From a checkpoint of a small transformer trained on Wikipedia.
Architecture: learned positions, biases, tied embeddings.
Training: a variant of SOAP for these matrices, 177M tokens, 2697 steps.
Each number is 128 + 24 x the weight over its row's rms, rounded and kept within 0 to 255. Layers, rows and columns count from 0. Numbers have three digits each. The size before them is the row's rms in percent of the matrix's.

# layer 6 MLP down (transposed), 768x192, rms 0.142, rows 162-195, columns 0-95
082:104124111173144153158182099087178122130102154130172159163122144152133128080095134158172090110106135107149127158154128123127139163142114107090112119141126124132108120122108165086168111100137136100085120156114114155209164095127151114118131132162131169073154124115103112120169127152115135150
104:102169097134151124136134134067111085113101141122092102158130125129122113158115139126117114110133150155132160132149114100132167140099078116148085147144136118150161142178112135100120105114130129155118104092113111077146097146149143138156157154118110130155112122107166137091183164090130111138
079:160145160159155131141186149137177138147108103119116098102107107181113128089157137116111134146101130134135130142162117157140114194082136126109103101126116101135140129124137170116134129139147135074144107163183180139138166148135159185100159123127136127105150106138182100111129127141142115111
086:121168099137131110145143121146105140135082081129135149142132125141114130118158119094156115153119129127100111133149102114115126156099086090112169131128138126101111140132123141097128087119098114104130139126071156101105154152157112095143154165107086158151149080112132192118116155124107122158
103:108145137113123153146083139112146128123121090123109177153104128122116081129124134139084134118105144096135147116118104113112102145112087140090130110104104140146122107148168138156138151152118138178149130146080097107094157132141106118146105099155104140131126125083072128099142099111160141136
099:167134171129163110137117123126125078087152135136147112102187160119140119192120142084108174108116127132093154161102117123140134104132094159134154148137118098171114140132143127124109138136142130112124119108116118109126127129130135135110129096124104151068131148115160105164141132111127114160
102:128137103147123134119092079117128081060116115114134166139135156130131149149077138137145138119137115162098084134130124117131097179152194141108152137122153102142080145103122103132130183129166142141106100159096149130147158123155139123133110141111120125165115060104157101103116124137079130065
109:140127117140133152132103172104127088104125157145114136114106127068119128121171155138157105149093175154108115143127102140174136136121139161141157147130147130124115116111091168145120113116117167147130140139124184137143115166162119087112138110128145160136147158154122149102125161093143140118
110:135154145117121126099092119131109126119119125135106132135123105130107121110172094100137126149125160111150112130126127185184132116131105093149117150105140168141102113143117131139144129099157174105147151154142131153166108145101116124123095117137096094112105129167127142096138156143074129126
101:108091099142122167162161111164124084137124119115146115173145154136130139144095172165095161124109111185130105102139114152138134174128143148134157099096121128112122131104110105138114149120123180136121151147123127116131138118133122140175123106103140132091159150087159126130174122144101125164
116:118111140108109155097169113132129102164124109133122139093133140098139121171141130140143084105105107201142134130122088123131083149156139127124084133148124152137128141135094107084109146130132124127123119126108090159074080136159128120149103125110137154130134154144100187143146101132150105126
094:135139121165168118131129102107120091128106156121143165140097114104118134205119109099091167136124162144152112112140130119104138129176157155163145156065117150111079114142119146137115109109153125118110098117135114096109148141159158115157121150138107116118142134171183138068146136099155117143
074:084159121172089131138127133104159108056161133133102155159128142112138164129160153105151112110126113126120123109125108138150135166133122156132127095161124165159130139086115149132136146137129068106143134131153131090128092144153124114127098155147172099090123100090131149109137112133132118141
082:107158116136135123172143162136083132142120105124143127167132110159164100174091119102106133102113145084104109113098123123123067124104133107137119170151100117086125052152136117129137155131125123128126140121096143112061151086107151107134114125101145109135176156151123100144123085118132096149
109:129108088120130104160141159124126119133137116134134132122119074065114162133125075094121115157138134119106074105109184109109138051112137142121154146088134112153124117162161126150138165142122108145102154163077117143080102153125127103111148138159164134104094140111133116113079148113104120157
093:155145111152155098093140105101112101094110119102136133110117153150108112149111143148092143114106146129111093136106148082121132116155133133140143134105100120116171112107135113100141079153119093124119166116160123110144144126115099136124120173174141137114110162153137099101102108172138107105
077:090123080083122151156091089128147116173119149093123124110114139120106125138137149133128167133138137096121177138084116087119122105113120121124125144094105151127121124121139081112091126146118086129150138079115117158121115114121122149152126135175168106124118146139153158155091096081109150108
073:137142123125106115139110129160115164133091160172136133120135133096151158145133085135123108145136133116099152143125142147102144139095131168121114072044149087138132130109139114174144107137115127118134087110176122112112119109150115133135101129137142171160169159109121119089110161122141088110
115:111134163094115087128121175118112079149097120184124148119157122148156085121112137116171108128119165148126128144168152109095131146160117098132142156112122139161160112153093147139135146135170135131131097134102145134116133159121123124143097117131121078113106177136094104118151088103145125097
114:122122129137055120100135122120091110082181158121095127159083114106144121134134127121134112105098162091142063126154105156129128137111126115126111132134143107134123107158128113137123179098116121177103093104089129075117110110118145162122135097132074115093113141126109138164116140126143161141
104:093159113148150132098150168140165100141142107107140111106142137116108204102112109141145124085154125099192155168106155082099110134105133109114117148120130142140107117126138119157093131130140057123142147105174144134149123139162170133114132091186110118186130081154143129097110117099151093107
096:115156167167137179137091102132112159135135149101124135093106122075104095137132121116135135142141199119124144151150165125111068139153118155158125130100093122112126106167138145157174129103117134084143128117137161124183113089130127153118117139102114137132136098108130125125140109165082125118
107:141102133081108075170179136133076158137108172150105109134140129149165163064162091114148112130157147151098158128155132090134090117157099092130130134113147155113144149133138127085134116144109130094162122125161120101106078140114123132135120145178147128118141097105111189153092146131127134123
106:128150153114139125108139099164117087127107104153108168119159129135123128125140139179116093173168130142165156095138145117105159086119132118126120135080155141133080130122100111089123138136114114152143116102100123123096138099131136103143123101151104080132091130124097131161111118112172112115
114:123118091132149155145123134107129097114112151096125159136110155132130148134128125134134117154127157124146124146156127162130156125113131077145158143157148138129109129120094138093122159101134115083123095175083114079133153090069114159110118136103120131141114135125094093146132061109145132153
112:139089108087113137087107107140151132140126133160156111101109079096090139161141168118126138142130139096160133117084144122119073153130138107135141115127129131144143148132103106155121088147187082091153142139155130144160130184119142130118126115146159124119096091137107140136119141142156122116
099:137121117084098157120124118114149128162185093138172182122145172183118094123133144131161188108127164094131113131142153139138098100135138076142116159138160088122112134102153136093117127106091104117118140115102144115164131123087127135133115106101132123144157123094155134122140127123078089190
111:109134155135147138123109099141112147093126134110135101110098108078106115110127105159149157117117136129140109096115135139112138115091141157127115149119103146112098128105111091123126108126130153134140141124090112128128135155149176173111157139124128112168166104140087126132129124130145144056
093:143129158169116143166165154142112113164089126174108141085137126128131101105125158070144107121123132158105130138100159109140131166121118140100115140134128143137107129085120110164129108172150155100149136159132161105144122117172132109145117165160126161164158117107174128105141132159165164143
094:132120117143107110099153116199152133157119118130177105086086102151138136141107146148125147128096105135162137135130113131144144159120136140104130127157161167153127125107117142138100134126127100110125140098143100141110114162158140185147166152108121110130107102076141138148135141114134156150
105:124166166146122122163129173090118135120107141101156172115171135147096103151127101117123120115095145096132138120113162178102085077145120125113100158108133142144158133173132138141166123147146154174093119145134109150104156111156124131081126151134148144132095115140154144101118123104110158183
118:175131139075128135099149131131146136109131140110122110118133129126123117081145090130130125142101154123145147112176126127107141107128124116130111080104122150152129142126092134133132157115107147145130117142086129095144104153167123116128118143148139120108121109094104163125174110136135146144
121:157120100153130140131081079149126141129133145164071089147125152155150163137150131111129080117116118107118118146079092088119146114116143122139078146136120131125107133149096091167082142136146099111146163086147158119144125158144141108122106117124123143133118141168147145110094123123105123144
100:106087098160115159157137194110117116158139132132129140133148123103144082120127189113113104107109126135090097170151081132115141144117086199098091112134121131131092132125156145149130104140148140122113135145126173109101094131097098115101109165116099124135096129124117109145149158108126138163
# layer 6 MLP up, 768x192, rms 0.145, rows 163-196, columns 0-95
106:136159132162141131139120163083125121118110169148128163125141082113106126093084141127100074098159115146127092102103101103106125135123164144111071128118117126099128139127131130157099114176107115164172163145172114129201066085134112138126138162108102095165115139164126115087068122156109138139
092:121080113106123086116103104159154155115128157108126125136113126135159156128091139149137156166116148151149126090130138123160098156155123153148128161172129162144108122125103150096080124126088093129107110150145104161083120135117146125114096141115138166093086090129160091177089145103139127133
098:104130113173098088152117126151160142092125121150140089055115120157136142109095097089113130126125153135126114130110109141158137117127141153178144130156085126137148158111083146154132147140139085109159189075164146105110143096167138113107161135099138099128108133144093129154114100128143163150
094:149134076151113064129148154143163119174114122104120128127103089107147150111140133129151100102100122099147153155147138093129141102139123114156082119096114114105158135100103134127056133125136138097105109107167188136090097126143095170150137136109114090128125112126127131134112133109091091107
103:129132123171170146143141157128172117136130133134106160106104120124123096118110086133097080114141153131131135137095098130111088158123118129131127144102143139112100120152088070167118107060119131084137081115129139120127159133085149124108130120102148080141124126153123118114100129106133086096
101:125150165106115098117104140106117132104126078123121142090144189127180089165121127137162130161126155160148186125137095104146143132134163145112122148143117114127167157092119126109107139103111129108122152136149119101122127137091109107134113087137138101106099119100138090156143127133120165171
097:118133128136113148149108147089128116133128124153139125098144099121116111094164161112141134143125117136095136087144103140068135138094106142137099131127149127113158114152112093082142095124122108097117109135131156151122154140158117096126170137140116140163145124155133120142106099108120173155
098:115141118147141106123139131110155146143117130101148168123042122076104115132162070136112138117129129133123148101110155136099131139124117123102154127125146119074139087120124112093110158106133125096180134145157167118143073125110099118193119153145109128097151132143146139134107162147183110148
091:165147177135175112137157157103152137078129109165113152145133078133079117116162096124136131088125099123114143112165084124114081096117104150114112139148140101154114107120127125108107170099098128145148093145103100151094097150112106066109120106145130130090124115145103121135160111130124104122
102:137127120107163153147127146113116167130096155147118104144183119169108137100084135135140135141158114118137103139157128111068105182117165139159158109130135121063132159102138135152160141114115098152160091133136110150111133139150119101134088144096146125096146177098155087102150102151121157134
090:134072111147126137137127141144103157131130105135150128118109137120153119159125135104131143139107149132139129167134108129118148161139116107117116163110148170089121113143111110108113100120139122171126129131100147162154127148151142113137138136123119138165140184122118116097176124096085150172
092:127133117177117172130142117124163139104137137132136179115147147154130109109117129118149117096133150130142096155112121132084158151152138129119161140180099170098129124166160123155107141115119130125115104113143109131100124138133113163120104144081140116133100145098135108132133162098139163090
110:151105118121156142088104121164121146126128112164124184174121149131117138146183131120150114150116094092106140134118068115107147153108125154144092115139074150093130169122109144100130117104106169144109128078085092112129155117150127103129109179142159158116084156118124159121115124157133111145
104:126137143110150136164139100074140125133121121143120141119160111107168172127142097127110089161139101111143111128126113100117121159082131116077133094133148114140093156096117138131118112131110092149106164133138120145111119167113148126135161165099138121097146124118136124140115130130152092174
088:127162126133097105105137145125158139133121113123138101149105155145176085117154151126115123073118080177140151131119156112090116119116118126148145107135131134176108135134107155139142142096133140119105152127080184135127136180129134102090148151093114143151141087090117127120124157114147139110
087:188156144143105130098153159129096140135128103126147142155113111131138090141150126127161148129106103102147102129132153166142130157129112103133108108171170145136163119131147093108109128147140107185122145121162106131171081106096136106116130126149127085145168142122165163123133101104111149143
097:120152046089102114099125110176121167133122151111111112144141120148111122143078124115123135112122130144150110129093149127142128100101119152114104185090144150095176110120067086123135126091116095141097140128133101085146137145146112115079104127110130169147073127115111097148117149100143135099
100:105135116155145170114127117157114152125148137138067126110144139160143131109122130168123123110120093108125102150130128090125120168145098128133107120083120137141117136093200135100147127101104156152147146163158179144129121156090159140176108099118110160126126135129157134134104099102099106166
110:088148147126106147107095068134175151119106166127161091173160101133145120132084154092137097112125111173112127130095109119112107133133124138101161160128144125104079122123116119165109123139135143141129160144081095057205104127130098136105096127123123144173157131155132166139097116174112132093
096:129167101108123172105172123120135111083082074145168133142174108166079112102102139136117117147129136154128090131123093120103119092126141120128080111133157147185100175115157155115109153130126149172158121113146144161098124140125126128120098104140137146127147112142135124152115144092111158142
097:126131061126124152109111154151166165099078173138141097175086086103154115107119110103137128145113139163137129139148108143160130121159138100155148078129081122099123143145118102130115145178101143144147126135133096125165135116169130093144143117138138139111172140111150119137095134116121117124
097:104102136109106114142188110105165122124111087176114095135112117103126126155145109134122108151118149102115127157102084115124144084145141113120094150106118110082131101159116122099143137132123150081118165158147125093113073098120136111156129099152113133153151123128150098105112146178126142093
096:114135133163163085125104096132167168097115111139103153096134109132109133089126162138087143136121089077153114128165145110128126126140151135139105163143153137172178163105115147125138136115155112130080098111134141171149116140101142126102184125117093158109080163108128101146111088106123128142
107:131080093089118089153126085089107151138122124149121163097120151114169115134155173155173139117131139130124147137136078141123163136113100120143115136133154096096140135129156153081098096122125154125123115140119087135118109111128117132212143125103103144137159162144108106126154174146132086172
105:141111105159142126131149096135103139130070153138153124124092130125144108107114093120150110150118108113117139143159138128131076170123078102082098146121152102147067126154107110102146144125179123137115111105075117123113145138160135126137133124156108106123158135109157131104123120112141117155
093:157186167160108089147160153147106155133160143094108145114103122100138133154109153132116122096143137109180132165140113128097124119140081143124149134129112119098127133159113122116093141130122113108150150144066157129143055140141147138118120124124105121093160113154100111145173148119176153119
107:135113102131119119109156120161123135068144108148118126075123178139106146138138136140098148129133104141127175153117089080078165126108119116157100158120136140112142149105112122090118093099151099152132129106105169131128161146133092109100119115091140141139123116128106113139165122133112135122
078:169134092129138086101156149178149113130125163103123114171124112154101153154101113131076178147083091124116122130114087100107143122133118082118118144122152129096125106102147151169126134113117167128090125119100161072156143132152176111128127154107112136083189112112114117147109128126143118109
100:093123112174128159117117159128159136122163178124136162112125138157125143131106142142109108158173164096129141137122137168158125125113130120126153141139125125079138133139142138157143168139121125120121121146132078103049145111105130163122173111146157110136165090144140139101118105141140088152
103:127118152110083124117181117129100130123110086107136172161123161155152106121150116153127136156132152136114088121092125138140109109137125116170128134175118173135173129148114141112142113134116106137131123102147171112073157116122143100080136084162126165121168126108121131157129130107078154178
105:144116162116149099131158115130120109105130137130194102103132091147143169088177131110117158092123172109136139107077158083129173156090096143166137089111123106099110175148116111143111179119144149122151098119123156101135159136114142140124100159125138112179131118167132091155125136135143173088
104:106088136111137090084130158124135114121108074139134089147139092161173114110168069167097094181141119107138154125084147115093132104156129109145111142102133101105095136146115143127109117135142126162075118103122128132132124099136121127118132140105100120105190126071132112113141128143142153147
104:116137093155103137142132192125134164169155152153127094136150158116116119126129127113162136126115141146078127168141093126131110121096106167125109124118108151129151159172110149124141150138178182126125133113128126167112176157112097112142111093122130154095150115150110114125110106072110123122
103:118172085133183136143113120143118152130129121128095131127160133150141110120137104111117163139081160088123138118130150114114136168129157137111138105099071150103135165103131154130130157168162155141118110115159174161151109104101090130165152187157108124181141116104126099109126094138144122107